{"n_kv_head": 10, "d_mlp": 832, "qk_norm": false, "parallel_block": false, "init": "normal", "init_std_qkv": 0.0286, "init_std_o": 0.0, "init_std_down": 0.0, "beta2": 0.95, "warmup_steps": 200, "decay_fraction": 1.0, "decay_shape": "pow", "train_tokens": 381000000, "steps": 2907}
Each number is 500 + 25 x the weight over the matrix's rms, rounded and kept within 0 to 999. Layers, rows and columns count from 0. Numbers have three digits each.

# layer 9 attention value, 320x320, rms 0.133, rows 215-226, columns 0-159
500479511507462446481495545498494528489490497485470504498525486473462507480508496516479520496490523502513506497493484577509518478502521474457508514484491509493518518518510515533522489497516495498487511513506487453497490491514498493511523511475511536487484486465519532493503487463504492489483490480490499484487521502533519490508487516514487496508498481519491498516454524475503500495503522495507514492516501489514501490486486515486506482496484464509522474482481481507522527489524517
520487505524463499516482484539503507476507485471502473492512496472476465474507515512478485499511470515556520485512481513458500524478525498481504504496490473508485480510503492469507471502512516510491483496510526541501484491492520501485539538527510498474503503482478513501450498508498486501500484486508485488554491500482487493483515483509480521525489493519511514525513511473491509510475531460493513455517493537517466513513508487505492518506487466518500504519473493516483518510495473
486527506494489499469538517530491508508515485483488502498532499475500484475497480519489521515490477485490506452523509527487474507512496515505506507491485484473477478499526510478511493487535496460490500465496490476489500493466489524509516538485532479482478508495524533460499511506500509534522490531505525499485483510482504476478501461513491518526499467473496480483474470485503484521500534473489472494524537517507543529525507486501506494523493507491534538524501492510476492504510490
480510514472460517529494469521486501501520493532521535500492438483464512512518513496462463545528484480523491510498495467478509513472485501524518459476484498505497503509496479494456546519481523457468508497476508494507508477493492526531521498458500497512494473500556518476521499538496528520495516504470477500456512501484516497506509531518509510510477470542477522518489529513523482467551509485501492482533498498498497519514499481510486480467492523464521504486479505490498497475484494
485504514504515478477516482482533512499505483492462467487520509494486498452499508494506489482486516508490516472512479511500510482470473527498508510512506477462506477487507510482484534461520503510516501466534528493507509484481519523506492486497493513513507479487475488474490487481475476476478504468538478491498484497510467503471456474514459494526497501508514536467486514493536514517510521485507505494515466514514488482481524514473529496499497504504487493505460493531463512480495489
532495514506550490518502502492483478493474493501491493522484478510479514481455494512537525478522508477483474478483541492495494514504475488534502468511528511489514491504502484515492503504485467477478528479511478497514498513494487516536467456497468470495531540484491513539506525493495500543500476471502477503503543519484467498504510501508553509500508482488477493500474512501488486515514463502468484509486500517497490493492500489514514502515508508478499524521479525506521532508532492
544509471489505505494496504510506499533535514501469504505495480496502483524496531481497488501520499484515526520513533504513487478497493477509495483467524497491531467519533500487489474517501483485468487509520511508504486524519518498483497480500510475488491464497500483486506507473470509462475494501487478488502533515468503484468475513481482505551517491509511522470475506485533480492484482509487522536546498484511489493499510461520517492496525510497482516479489502491446473478518499
500522504520524531430493491487485496505501476499499501515481474542493510508503503439501537554546474537501512492512498487504477488470490512521517533506507475495504503533516469518494492485500494476467494476524469510525514506507495498466489486527484466504497470491511517502478540496493517511468540474541516472484524532497501505528490498474515491535500474523490480482519520486483464496526458483514485516489491483470482522477533470496483499506526472512520522522523538508488516511494513
511471510504483498491513514505483504490478470464491528504520478488460520476510516506524495514524472486504485481498496468504528523492503485525532513493488516467501478493507524489542463463487502529468510472505515479495486494453500510533509528484535513539489498535518534515480516507466488486523483510496523471508499473508498515484455509453514472501525478512495495440507554478533488507491523495510528514505500492501517483452535515533498508487495520481540523498525502521479509500519494
535531463519528473527521513570545463488497522493472482563511516515560551472523483499492506496489531474485549476478499489478466540515515482476515516503517496481470509470543539473527513512476502516499540496461483501500482520499499456523553514532521494554502442440508499502535520468575500536513480490497459497473503559492525473505500543528518508492533456470496487482493550493514509489515428504406526511498514506483449496509516463508509465533432505480561471568501520453556507483487460
475493520463498474480490472541503486500476522495494541490568486528485441509484506483475508461519474485509464497501555528558569538550468482511563523485510492535491425499482468492476486499536556477479490470553471475476490456533547498521481507487547507534523444431458548527536501503476519521506509521544497521523490482475510490453475509553473496534480515513505531428527503514483480494488518493525478513481583470518433506501525487555507517508496475559454488554492560494485524558507479
485461531458536514483512475494518517450481467517452539491467481465522526458488478546531484543513439474517494433494513528469456515515502514519473524504457460504453475505493484457513576430507509468463424499500410525502504469531504497534511492526538488448537493504567515468536506464489528486539499527536448500543496475493507538501534532482474534473494473468460521531548493510497501507455553488496438476524550440501484491504524474511518518504521497446486485540556481481476524572469532
# layer 9 attention output (transposed), 320x320, rms 0.125, rows 215-226, columns 0-159
503470498493518529521516467509524487480487525477496485522509523470514546526461509449497489511507506485496489511515531454493516537520507490513488486493526465515492499490511517477481523488508472515515477442515488507477526500501502501488502459501480512503518515482482509518494467537540527465506494473520506504529493504518472495496501457523482497484467493512508497478525488520502505492490469504482490492500485510493488492509468514539478506486507541502498528484510507449468471512509460
477509472493517505513534497450477486513494504504499515488495472506486472497488470497547475489517494502442534523477503526516499480488499488534521478508501509513556509492486496482494518522512542487540498487458491469515524491530494491533502433509492499504482524506474486509523471531501483485510495508485514531453454507521576499484500493515536497515489485502471517492469509561539481517507485515519504491481498474490498472473500495508503489521493497462463459464502522476472463488474516
459479507487509521522458493502533492488481521495488499514493485477524515489517487483537498483502484496469455536516496525497527510473496472478480536514501510490484517517504500503488546493497502557500520502521498522495488529505535468492464469497441537507501488488527487515491495483509499474481486488518497507530486488531485524520517488487485514474479528515524543513539516494476532514500494485529524497472480474502484489476491480526492482494512496506488460471520494501513535496507494
504473488517529494467497508507484525480500526478466501514500542496498522516505530517527520475531518495471510507534505505502485502514493484485438516514534507504488494536511506501524495477510510519508500483533482470499530529516490446463486503549502486471488519507472509503491472480492509542516452526558550502540497501499500533505522489503481481516503491459528452468506494502496472487479508522514518511487548466493539474536506540471521502513506490522510492553473488478515510521469529
525501514506481502546498486480462488517504527496541494501491527477523481527503524478526490527515478480479479499512518503506495485503500487488501479506509508509531529494454467491519499530456543518482523485461448489508473468537476479467507461476486509455506513518546461498513514516514513487514478488480510534504495523475538502532537498493507507442504486524490529518502514503495520518496475458480514494488523531527517504510510490508507526492484495526484483461495530463517473515468481
464514495516481487510483494505533560542566523505491457482508495507494480484529470517502490520495487495492504516493485494523502484520515527488477490492495469486508478490515494481496483476511506513496495521499530481475496485508516534472499540525502535487492500516513480515495497483485473495504537509477470470489456493543492504484505487486486474495498495519457495490554479497469554491499529490485528499500460501513520497499510518501476492496510494493524457482527488460493476510474501
494492509519510477461508450446484522470493506484535490487500498505466503466502461523473531489496465498513499504490490481526490482513523506497514489537551489516540537484501521506473497472522513522484504492512499517510523474484479484513457488501491514502509515524500513499536537488482453501525488531517513489499513494515526491535495504491516477482496480486506533522501520501480499497517524491516483489478480517498503478490486510472502502481482499511526471544505493506546516489496500
492489491486501419559495557512488536509512516486514504471526517502505503472511456519492526481504501489512504535507484484487504481510490523484502482529512532509548505485548474481524474513509531478491477491502478511488489503486528494491483514469541495483483513518497513491537478495489483542503473525477454514513495475518463496482518505519489513490478482482512470504505485478511498530507522508467464477520489529520508473503501476465521477501475511477486471477524459505479464488538514
526531483490495467514481521493509494502482552497494513499522517509478499537514493536463457514518503476530500482488508513498543503500484485521478442503505505519431508491510477502441521538500516476497552505483496538526504499518512505483518476544446506482535508496508501500519527483498518503473500510514477495523475481498518484529536490503483525483556479551448535502464509517446501519539518517523464507490506493496506457507496476482502484499481527526453498523517542498483525493514520
493477468479507484503536517549468469548507507504497472480411527507492524498522473538474560486470441492521492497506506491531487521482500474474516533502562435502474528498523535479457470494418491449497488507497461493494522500528488459511513507497522473495515519497501529500467527499526510468464486460491520526519481529503481506507508462511493497499550503489504550532418485509526488489506524493521477541557512518503500542509523484524513504482419460480542494499468529489449513506526489
558416511498506486537534499552552483525476484508482514509535486485445515529471448494498468506471511468495523568483470514485481494513500523538499505522494552525498530482468462529481497518527533518460480453509537488441551481475534543489467501499532493498475490495471538521510480486525464480517524485496501515474462510515503470483506526505524531505519524465518499475486487446518511485522544493506472511467527463462469539482503514534516471507472449513438472528510573497530500481484455
555474505506520547474506508513493481477483473493515505462502429526548466470512481516484451521494488493482506453545432478499482499536553498482551508500494461498461545489496467481500543523447512491505503502555488489429527481493479501530508487566537542508453545490463540473528534431488481528528469494503521477506496508483472515534470500518504534463446520498509487544490542515498498509506476494563497514500528484549488496434485461489503498533514551463476492496517473542505548500476515
# layer 9 attention query, 320x320, rms 0.109, rows 224-255, columns 0-159
486505479474490518520492528498477499505531487530514508521490485470522502482471530489492518501515477502493509541496489499523491531461509490459490502496474491485481503528493489487478507519521477542504497498522525481553486457506488510523465527497513519463508499465511507490485485505510528485495509512513545509501484496514536496463514515524504536490484518511498512487464496499492525492497488509484514505468522459532495500507558511495508505504533522524520510477514497508524512478543486
480489495524504507473511490523506461518505502490472486493511533527476527508525511516497472473473503512525509492475528518508517496524549473500509520515497483511479498478497495513523498470540507509514485515474475482500521502482537502454487508497481489495474509535479494486502483486505477479497488478511467508491479510484492515514491506510482515519528498470517495503450486508505474466519501490510470512524512502436485517492505501528475516473500491493498548516467507525523486515482507
570498504499529503494479502489510502456514506508525504516500517469485511506489489528489509504496516484504522496520508493465500499485487506515490488511534516513487495528518518516499508503496506512497497515474494493517499500502520465491488529527498500480492516485480531479493466510482512517498496493489483490516511496504512508506508510470494473516500505520521531501526488515496491490522539496508523498496518475516520493519483463545496491507472501481487489496487493492501515506505501
483482477471496512524482501515472494515508513473509513499508470497505485481487493497490484509521493478503514507516496486488501529514490514492484518499489505520474490520498536507506468496462500488487479501514547514500530494531522487503529503504502495494503489481475518498500549541513518479488518514514536491493466498536494529478511506521491510482509514526460484496498527515512533499526529521478525495444516460508497504500522502495507505498515551498491499488502508534489521470532513
492513493480476505495531490530483501464481542496527485531544496475513490489438493498499550545484469531513489498482519522451497506526533485508492479514508482462473480555476506489486519501556478502516505478571522492499451499487522528471427498485503488472490455497453513460526501543526489456470539528526456457500463500524471489460482491527507486497496511458517478478487493516456492492524465479518455490512464503530522529438520528476477520440532529484490467489476502487489483494539504
497502501548515451514489466494491520489529501546522488486499518480482534465458500510518508472506517476500479521483537506478504527511475469502506470487452502486513486487482493485484480528541503515507469501509527507564469515483490520487509502488474469517493514469512464524465468508502484496478518480504456475509440445475470488517465531475501462468515497481514477517519517500468478476480515501504511493513476532470469492478504486533482516472491449493448492487507495496521502491499506
502514471494470510491456535537490531497502505465527496521497492506572487473496525528498513508518466552476466459517511503489504490500489524494507494520524483519480503493517500511443527519517497524531579510525475508489524543524535517531443500477519506469488471523482477450500515500507509482491506536532489490497518536452521498507466510549491480504519518472478513483463490531502449517506478468506478492506509494562502503478507509459485459481506519497518510461536467482494508462515513
513555478485474515472468510483510517518512499541514527472502514491539533464518452507473492453515496528542497486488501503536510531504458513519501516536497464523487494471552496501487538444521507498532490531466516508509519541535509499480495482511473501529490496462536501522498555515503482528528534549499531502484453481497475521499517489504546490509570511533475512481485518510483499512502521534499483535524433515511463508519509495488482534556485507487439463488512521498526534509480504
478537512520519511490528518492504491491506503524514499509539517477550510516496528482516528496490477484523525500519491550488481482482497462490503482473518505440489498506479506491490544519529478505512489448505495493500461500508504515466512512540538498518473496477469500477530505521485551489472497468512523518506496482496489486491501523549489482504524499542525470497501502510504511466519468495486505502526528497476529485521531495517529502519520502496536500543500477536488489462523541
487425505528479490544569471486495489523532497505484505449510489557469524503542511488509526499452517524490484542528465490468469454541490541541493539480511507528544481516511509487516450476514437503455503520517480453464536488468506504542528518478528584531490494466498505494482495445507501493486499495477495490507497464492504481458536485491450476525479503517515492453502509521472527554499516475455523499495480472536495490515526512540510494502513505464527501517479487498518547489439512
535459481472523498559504454446505449514511492472495508517518479470502519555509531510461500531491509469542452484556500484476497505520525497534513532503467527496502438514524498526469481506544477525539441492519461490459449493477523489469486542494485493473504536532474524483512513507514474502489485464522501479504496516543471500523492523488516525497521495448479469479464536487496486512494542509488502492469479518502455513531472513509454489552450527541553508509513540517511528542500487
489466453510516504502514479463464546518504500499444470540464511523505539513498460509461463494496475515485522473487520501504500451468495516486530463536520505563525478510469515534530505511516473519500521552460483473471514448512509550516547469482480417443518519505489490538502476526518465510538483438508484528440555511490502506510487495481546459471506442506517514480525502490540511487471509508527487552491514458475453514493482489485491520520450488511509487489502515509538458487486482
526467484515537508481490492509524520471466502508478516489523487495481487466518498538515496480531493518491495482475469515530518494528516519492515521476498500496527473503517498522484490513499516510468497514487512501518498544481498544551489456505520509521474511471519480502489465449523463472475491482483471497522506506495476508533499487476506507492512512450491496492546490489489457493513517487525495515531477560462513502547475511517489490467478490498496492489521479487479518547478533
467498490486441523481485490531490496484495486499548485535529476536487513478490498494466493524508505475513480500459500501511508505491507474502495507488497487489461483496447510478495485484492482517545502507532528499513545506520528517545489505453469519507517476474476507484508514508509523500473505502538508485475522480501492513464519511578507494455525503509490497488455505522523512501508494502477488510482488437503479530476490542474465488503507533525515537491493551523474497467510494
491488522523460507506482485513488492525520466472515515523448506478494507553479479467472538524500488518508510509522522493498469522493472470519488487487493465486501520494497505486502490499528502466492478510462481492474495494546494464504529511500475476507468508512489555491487466501463505510522493495517556508542483529504520462494525506466515497521524462504471474527504498496538520492510511530486507476476551481508500473458502529460523474523540503531506544476459463492495457477514464
480489542496539489516478517430504510505507517522454539478459497500503510526537493526504483507525485517491478492552475475538491515507508483550499510477469496500509499558536493526486474493537511467502484502474484505500466491450485508515527521523512478502501537482553489529519433459495513504531532494473484499512512469487490520519512441441503483536502511486484518519537485448468497450493546501478529523491475560478504463569469504514525482528448413462477494477508452494550496573479498
515523490497500498514487495500480483497512483513465493504468518496508517519529461506480486511499482476514494503511529514486496520501458503511494479498517512499486519496499472513506490482547499494535495509462502522504501470512535485509501512514476484491492513486477530514502448511462480494512483511516516478500484491506514498462504488497485484517514489496458515505520495489497480489514536539501499534494511516487446495490457515477480475502476498490467486508449493508505477513504493
531492500475470522495481488560482445487507488491522509533522467526509498486455481518486517489439497506532525533468529557476517512516521470495484513517529513496505494481511492483476531523506483504513489459532507483523508491463507527509463512514534481471467480500438467468537521516493540515528491551555531474480480528508514520504466495493481539487513516490506465486458511491514531527470446480519437502506513480535501519469548481441497508472520530527554490513508524494468492476560487
484466471498481518509527479502524529492501555459537499521497527509473455487493536578507507514540492463450497502488490504488461484506513541499509504489503532517499514522511513509512493490478481513515482477499502506499497512535486506513490461466498513470479456514487504499492537468512518486468506500520485524476473501532469489495471545569533497460532485540476481525548528458515503503522477448516494488484479529484501487518498479502481468503494510511457504502530540463473488518504493
524451487472505528467501467496495523458462524464521488521457523518470484468504446571501522496513508489516457547499539530501512480544545508484505486554547503503541452486514498486501510510486532497492476535511532500499499500503495516540492523469518513469444458550469497477469525464516474455472521544527481531493479553546436521530455501510532502464495477491489513492519519505486494536501462475517450505483439500523466504498473503475501524485513533512515462497492520490438484496524461
490542514520540516508454516464528503543485463518473528513485502475497539490553456478501489444516513474476509515535478498525511478522467484512487523508476522514516504467517419530539492509468530506530477514500502552504509512503508473460511503530501501545529566516528464493498441481477478488580496572485524507473449500563542533506515443491542494553476503518463507526534507476448494501492553489514549527496510556471484522488471477532476512561483434464465490517497507500499468508469502
568510510509480509473521516496487498483484516498485500495478487484547517534519506522455467481515499475554497502474484535553493502510481483516478490504496537501497493484499512479499482511514526464488470506512471500513532507465511514483504489446472445497512535467517515512521502502537515476482479499523527498505515485494450498496521474579511529495489465535524481497537460490523511493447487551511466507454526517452487486539503493467511527518473472499487505511484494514533468489470478
505436479503465519498486497473479479503505550509471473528552508485498545498534515526504548479526508504496579433518514499559505466476512513480484472531521497564483492565481484488497486526541527520464508537475495489494592511553498516581485476455463469500457594519503541521525439458535455492482520520542468509498530475492511482512496465528523524465528438492414457492495467514541495488483502492466480551473500475462486518489458501467506488511448484455511484441491519467525484576490489
495480481477531516508489530530466514508498509474486511469504500471519516568517501491537461523501500460508473508484508518475520485531508496462527475508468608511497497465452477457479495543460547528528516486496489542471477538481490509521476521517505463537517507490500478496501454519477470511517425476480509481441463540501482490508485516532527509490471478511526506452505521532520491510498525501469462504479520524500497503547489447528499486529513530491517480500485534494479498565440490
466532573469486489457540492421508522490492483524496501530489539523450516461500476488445525518540527515508517481459483495481481527489446493522513491514499489543491515537547459474485493482505499530511479484437489481513542517467477499554497453461422482524471469523535461482495533504496504496509490471509484493513471503529509509452529509496509509524533494533444531487496497471510516492520509478530488533529480513525500481452523537525469498542499497538549522481479520499513526545524477
513489526485535535500536499500491484491526535440513514542482502518464468485477526538480552520519507528441527510507482494522514475486503514458459496479520487501462497521492484525512508508491470468494495494490520510519465531489518508500508504521522456535490506558518518496487505490519514446474510481481477487512482438452460526496503501503446477479458505511496504475494506471500510475541535478511527482484464493528507504528485489506504456484485487482505543528510455482538500491495523
510513511518489507501499496526531483501506487453498474517519496522487571508496501505533490521477499497468517485483525532462488488469533429511496452549498564505513525498485513463534476539443512494505479543511510454508516497516519508508488556472532495462496460519538532484486462523520480532471532467501523515522520485494495495476532513502491500528556482515501480531475521481513450491492487478529496511464517501510504522458523481473479515468559516478497509500497523519431520545453498
472463514495501484530526514520516505491497494472507477490462506457485518462510477499482473520493516485514501496490539446481507466478493505502490522479469443452538539510496517518484540472507498498484508489542520511486517534483476466480521507515512514481511476480518471485536565523459455481431503508446543480469477547499506519475456481511513511525490496516471528521460466512501541475519471492487489483527479491532490491505528528503492476499512494483504495503498498518472478497499526
477517478516516507460512537524496550481555472517484455520596510506515562479506506499518487474485488463513464508518516488489544515506500493496509477538504489438470446484507495499498542462517522512553477471482514518538506513532482482530535508502521549468500488493481516472524502507469456466524464478472552476458508540443472535503533460480496543476517531485473503474478480536507482485542507543486526534526511498456531467514498531556521531464462518541508512499479540527467512506443512
429475473470504522520470548555450499530463524547518517480544440507473485477464557454522455510495479441479525510451503443486552518486511476439516550447484450450498504468531481468484485493475465444542549491508539529532521507516507461474502538504563447518524491461526497503469515527471535523452450474436528529462454528550448486479519456500467473504470499507535530506461500513436495527484485498512540487530489490491527438494515489497487504508500554533507482555525502529470524456496549
528510537456479480538546453506559470495510481513450491520510482464452457504497508476488471507497484459523526515528448481492502481487494566512518474492474550497473497517530498466511515503529531507497526485510473485484481481490461535501510537521492463490486542560495482487524486557463512507504509520525490439495482504496481483504494523511438531510492469527489516488536518493504550535517531530458516557473525447480512509501517503532486515507452506519485515480458484535463508487560520
501529471484446546459471514507463496493501474503519514511483429512516550501517514474494492527488504462483504542517461505499518508534458500493472499462521514496494476495477498507479500516490476476512513442567504504522485449517491545479466515494560531452529495450481525520494539527514508530493501539490526484511500480500479485500529476529468536455464514513513430522499488517515548435520476462493460448521516490527455481457543470464481500479588525504501500495491501507444451506526528
# layer 9 attention key, 320x320, rms 0.113, rows 224-255, columns 0-159
541467492507496505499523466471486468508475510493502491483518502512484481514497509488486543505485480505520460506561515503474531494494468484503493513504515445487487493476494537511503521481524504501498522482486506493510468502530528479464500502511545491516495528517516510532495517492477505496497502477456517491533488496500492489523502492498477502491481494513518515489498519525511499506483480484521485508490493523498498510511469513530463497500502489508504501520506489491487499513488507
512505531484500501512520499511473514508540505519506506507503471491543514499511523501514485495505523509486518481490499510494506541480507517551511494506511537529512518518505486497495484480525481483516510472489522521498462510489494476502497478479508486516499527493520524493518509532470494526503507540503477491513526504515490463481511525452497501510511496505494482509553497503517495500512520543508523509496515518478496464508509510484508477504502484481477498463486504504482506499490512
530531514511495499483479487501467498514500495494510500482496469482516523494537500498540501511506487486518536530482487528509488505503508505503508491513495511486510459512500473525513515521522484515493501514538484489505498531484520511529496478458511455475502522487502500514510489491521504483488499496472487492476478525500486472472490518503495481520547488478515516512455461492491467498555506508478469511521514500475522480518493470494514482504483481487488492501486543500477449480530493
500511513516484502476499502506528507520457485496486517488495538515495486510481498514498502486511508513527498515494524509462475480516498494497525516495493477494525515502501495503486485497477493521519522536471505491474517486510497543513494503520486532501517481488539494506489474504519507509531518489468490500487503484489510530520488487522536511480518482448482509503477478515461511528453481475514529486510499512480494522513490514493501516509521472528506520511515453496482490529487497
510499479482496501514506508497540540523498511508526526506512478507521507512501508480522482492502505494508483546508473511514527486485495504465511517490492505490493490478492505468515511500483475515505499530522517515538507467486525509517504496510484498498493477480538464500513525479493483527517475526495538517457474499524517526495523502513457514523502523519463530481503540526483532485494489514470496518488497504520555518480501499504558513510512546508448478507501510502540554499482500
497524559504515505466489475520481508506499488499522490478509485491518529481506551531489491513500499537472513485470495479526505541466526512526502526540545515489510481509487496503536544527492493519522461527530535524475558505529481481515508518466494502519493463489522485464511504492519507461451509531504512513517511522489493467506503516505514503550494497508516553487486489520494505524491508496502493465485454480516569540499556482488500489505533540471511489507477509534451537463522519
502471505488503529464537486539479506447488521478551500506516529468517522476477485470518484476452498504490474487489492490508498562463473488469472492492475536488544462472489505449547518515495538496496482504532482490493524512475498489462476501483513478493503457515448484464491480519496553514463518497498455541494507488492526487499514468516559489485491490525541460528460484489510488543517488505504488502490442466519549501468489516510476532505558539472498520536509511551515483510507512
487491480492508488484478476502492494516496524518468442537551490509442459462455529476531552524539476518524503518519523508502482490536492491484479542533514537512486503488530517482492489494483503550463487438517514519462504489449473476475475500501550494524530534478496454564503552483527494475486532542496508485469459482494457518535519496531478480488461529580555496514471505520537472510490490437516488484521497482470498497510495507514526490491515502516508509489451483514469538516484510
510477519495451547481455475527498490538522527485468552445491508551470504544510493498501518481513517459501480496536448553472499456559470501526533497449533502535435466532480476467473446514472510479527538464490537493494497488491485499493540490502497546485524490474521517521523486483496466586481507491473559497525527498504485522542445532494458483514561521492480477488504485502497479454511539515492500484478520505455466505519524494526490458505530511536529479542496462511495596533481508
494545497518517458473528452487509524512529500536546486493504506548469489502489505517533522506503487525535481501507481516484458501492518505519517511442522517521488493543501491472533455499532523529454490484434480473498517468482469521437471516492540521496516479485463465507485504516480523519538476503512485524471522526551486491435494493560493486524472480521513490471509500495462473486533476453526544503476504462490536493481499519531540539466512519497541518523469502482545488511480524
468515458459503541489493462476467552468520554514443505465503556478549509529490521507520521512460529527555471427542504528448499480525493462535499492532525520474500488498531530529531514538555509480519508510498548463497492474489468554478487524436474479512486517462529460438478542500471489510445483495501499472552490499469535491521444475465499416506508487504497490448452549542461495493509535511530511501524498529527508492498464476513466529491511525509438518540555519514516517478505515
482492520515524510503558529496475499489506454462472457471498516500519494467457484526503498498529497465516505467465490535515485497514497477495510532506507484465523498477469547471501519469471496449514523479509530495495463471495552473517498447500499455518472464502548470468528508485487467504498519475480488534462491462479483533449537494475560488523526509463494523496499520507506516470471516499493502475469483534501525508523550509434479518465552514467433493548524497517475486468466542
481511499490489492504504523500493499497514490495484489491485502526486494492497519466486508484510499482504487530543475496494493476521490511503502468508505489482499498497513493484499503516507507507472518477504517488499472516517506486506490519532499484491539497499508496522475511527502509498494534471480513496498476487514531502470494485545502519495506479546516518501509512506508525503484500496503495492518504482497473527516565498517476525496531487528500480528522500483505486497508499
483488465504515475534495516478478522521514491498500492501484517484523476515492531488486553491500520494497468503544488464473559479490475506482485488502509513534514507508527532490514501475499503478494505483528512521452468501513511502521512517524558525507496500550494482517490535525456495503536485530494533521506477487499489523497538458512464498524458498523522492487509522503497522483464508468529509502487516532547525473495526503515489511473505504515497483506515474523505541509540555
499493509490501508505484491512497476502493493523457496464545490547507484484533559494517461449461504497520481499578481486515521464469479490505514534514483475494540493495529527496510504492516452510488508498494522540483496503464505480498523465512528479521480509497507497552502487520487502498491454463454462522537523518484493468495526514494474487505488488483522503481469522489484468486512455489491470482534522499442524450524504519541484492521458493484547498519481463464512517513487514
510537513496481492508495477481495485488472491520504506490508505534496476490480518520491477472521496513531519481521494503498495521507503495534509532521508518519480512522494473510472496494493484473493493529497484497509499513492521507513489481483491503464500527491468552505486466495476469493514515478519501475494529506508462496487491501501514517522521505480484470505533501473523477511508536505506522498456512476474499548466499500482482497522504498503534499509493515471488499518466512
476504512473465493516517457544539498469477499548460540448494483558480497505504510475503477452526506491491494483476509490506518471524563489502526552469509507504499504526490494504477493494503460494455481529470525502517456452495489541515473461515494491516466481519534528527485477458494499506466486508497483489510493485491504507493494541492484509536547541492486508506468521477476498492461499474490506488513507495467517478532504504517540457491508531493500502510512484472491505506490503
503522497509578499548504531457501506517546479504522477492503511506500492529492524463505536512456493491484474489533509487479475480467505477486481451497492492519532493507504526489492500512470502533488488500534466511515506493511488493506497547514498470512491490513490462487494491501478490501484540467510486514520458503517477507507486481493499480463452483543521509466517532528480488470516484515505521490505482533505498481498550503520536537446491479474516483515519515525519500496500520
505488494483518509519540526500530457513484486518488515457502476512500479541497528479485549508530529527495466482520487524472508484474511513482504512497525508474491486529487505504469509491481513446535515509526530506496496518498514530510498539468496516510482483495537457473523507491483515493550493478496531477520562517513512523514483533520523521505512480430462546491535480513489548491470480470544506470506510491479532508481525550484511498450503507536508497473544463535499544476497518
508518485533543457482487514473454517512523491479518532509504501498479520501516466552484460506500467480507501504484510520521501506491482512511520485502537470541500483481519479493522525493519486516457495471492514507522515504493504466492540531470489474508477490452482492477536493503543449514488472494523475437491470549514493514465507533510564445493478480462509527490492530501492512477496551534501515506466478520471498493515513498495450514534533480481514499477501526543490481491511512
501521521537534520513518525491477494552452498467504501501522510503510547483512487448509494467499476513505497488472480502468535525472486506463503481516507488474505508446497464486506521541468493495508530480555491499489532531515536498482498509544486520505487491514557491504484522533474518494519487468476509517467501528510528528504505534495533521517495484513474522488470502506464515532510496514500527499486477514487519514516499507510529509548514470477518524476521508532507515461544516
466491529533462515543492520468480535464501496526471494541521451494484513510536490482493474520446471481506530536483531493492472523457478491531497486496480468525482482500535500465474506497468470511482523487564514485472517514503556469533482518521491439514544505516511502530501479498477500532495459517454481512551439560510466452511488507485486505526486468502489528506509548494512528532464461515512485503473495481502503502476518503430514532509468499507543513530542526477482525468513508
480447490503527491522515493429469480497510549507496509503456541503479468524464515451502481521485527524507542478513475524482515536477554476483484478488538470488506507556508506512502528512526479550483477508553445498542520531520465477471502435502510456455514491474460468472528445523470520554472500501540436496540532548527480506502511454524487508458519514481468521477488486452457535526469507548523510512495512484498479478495502538463480506552563551551483511515482503527496473443456509
504503507466506497499474523463494507532472519474467467479454507490488486521510498478474480476496502502483525528442533489455490500499511512515500505485496549518494509505537459511530492505471534411533509518500523521480481520503537495497491476497497458476516483524490541515488463560465516456507440486500438552460512484514522488515517519508504477500520484546456503484526502548500483563507550537480506544522547563493446545462474459491525515555485428494474587495490478501503512534446461
500529513448493414529546567467492551512492481554478464495457514483531509468515489503495462509505501467485496494499520508519474459488505476468512490507529509547512558528558520526495534469509481466490473476446489512539480516538507496515525511498464471491536481539515482503518520526475520500474493488495525512461416541508519485460469514513476487475521490523475547427497572491489500503526531516505476463510505511452550454466494548465499532517476515484520450469502494545515492505500527
557457515478456468524576518514470510540504496503510497517496508515513457465498492436517498513531495521533527496539531537523511509531486466506473491502513449517512538531493539503487551487498527480514495507492533526494578457529429469515530486484475534476495496498495481491490482544526453482494523475528482462475534510476525477507490532467511474517490473522491521488508485488496473508493505509512535468477483548500496475529485518509507489499472475534531505451481512502504501447529487
484512487492494534467513477495490541508534475466491446467500489511519455535507515487490500503501504508452469515475516490511513488496463528495452475479511534496475455507473464460508508484479496484532509539492524486520499505490501495523470545501498512477504441479429510466499503479501495516484504479515455470497517552484511498510522500518537473480478550532521535522510517518513509529457505482520525529476499507455495537519474498486503501475499516525538515493502502538512514517509493
508478521547520494520530514465472529478500494507503473523510478501492517501494498524536424523501546490454466509536547474491478481489493488482524491493515436486483438527475491448452507483494515510488507533510477514514532523499514512530543495477526449469419489491473555511487470514542511492475521475515468490541485494461498520491484468552520471451472506481494499497482500544450471473477480550517475503509471490504537471477527476512509520501472482542466518537533485509493527542513547
441474545522494529513509543532473533470482474493524449484506534503483536500526518499515531479520505521473530480513507484477532460473451513446521506489438492493501450471528480480506509452532504601463518497484527526472492479525468519510491494561535490489531512486481476520469466444501484484483582520520490526554449474432512501475478535541506452510524537488484517488496472539550480504451520519517518585507508457528490507536519487507485549523470559495492510527531423506535479507454479
422450471475535510538531536504513535479465456516456442481553526558498474474535513498491507541499511530509467527530460465516530482514463453508539560534514481485557477481532486491519512472527490522465526502546518517459471538518493465453518524454485458500476493503530511508494490452529485444443430542497484488490518471473523486492494481548534500453446517491467493503494488488519449489409546528513531522513500500516496510534519531542576501493486476506481477501484520484506493499499523
492536469524521443524504516527511516491476444533490514494461490535474498494458486505445510501536492516500503527534480505494474455477495492468478481534512501521466473529519527507535534472512528531491478565472496565532512555524517529486523491439503481473527440525483492514480508517541489520510549513538521474507486499467498551521502520541500529485559468534433501477496486490500504477517513487487474499559508528523481477468550469456506485494471495502532521549481487531495539513497501
478542505468479520473495480485446492505527515484449495558506507512475505464516540519491547470481461530498520483482437488450476531524478536506489513505471504562472525538543442522495488487513519530470489482473465518479505564489478490495531496471491527458474542510476534505499531529487512535556536507490497514525542540496483502472484488511464466455468558490471426485487476489451469492505466479530485506514532514519474490517511484464513466497493531512513509515493513453499512522538509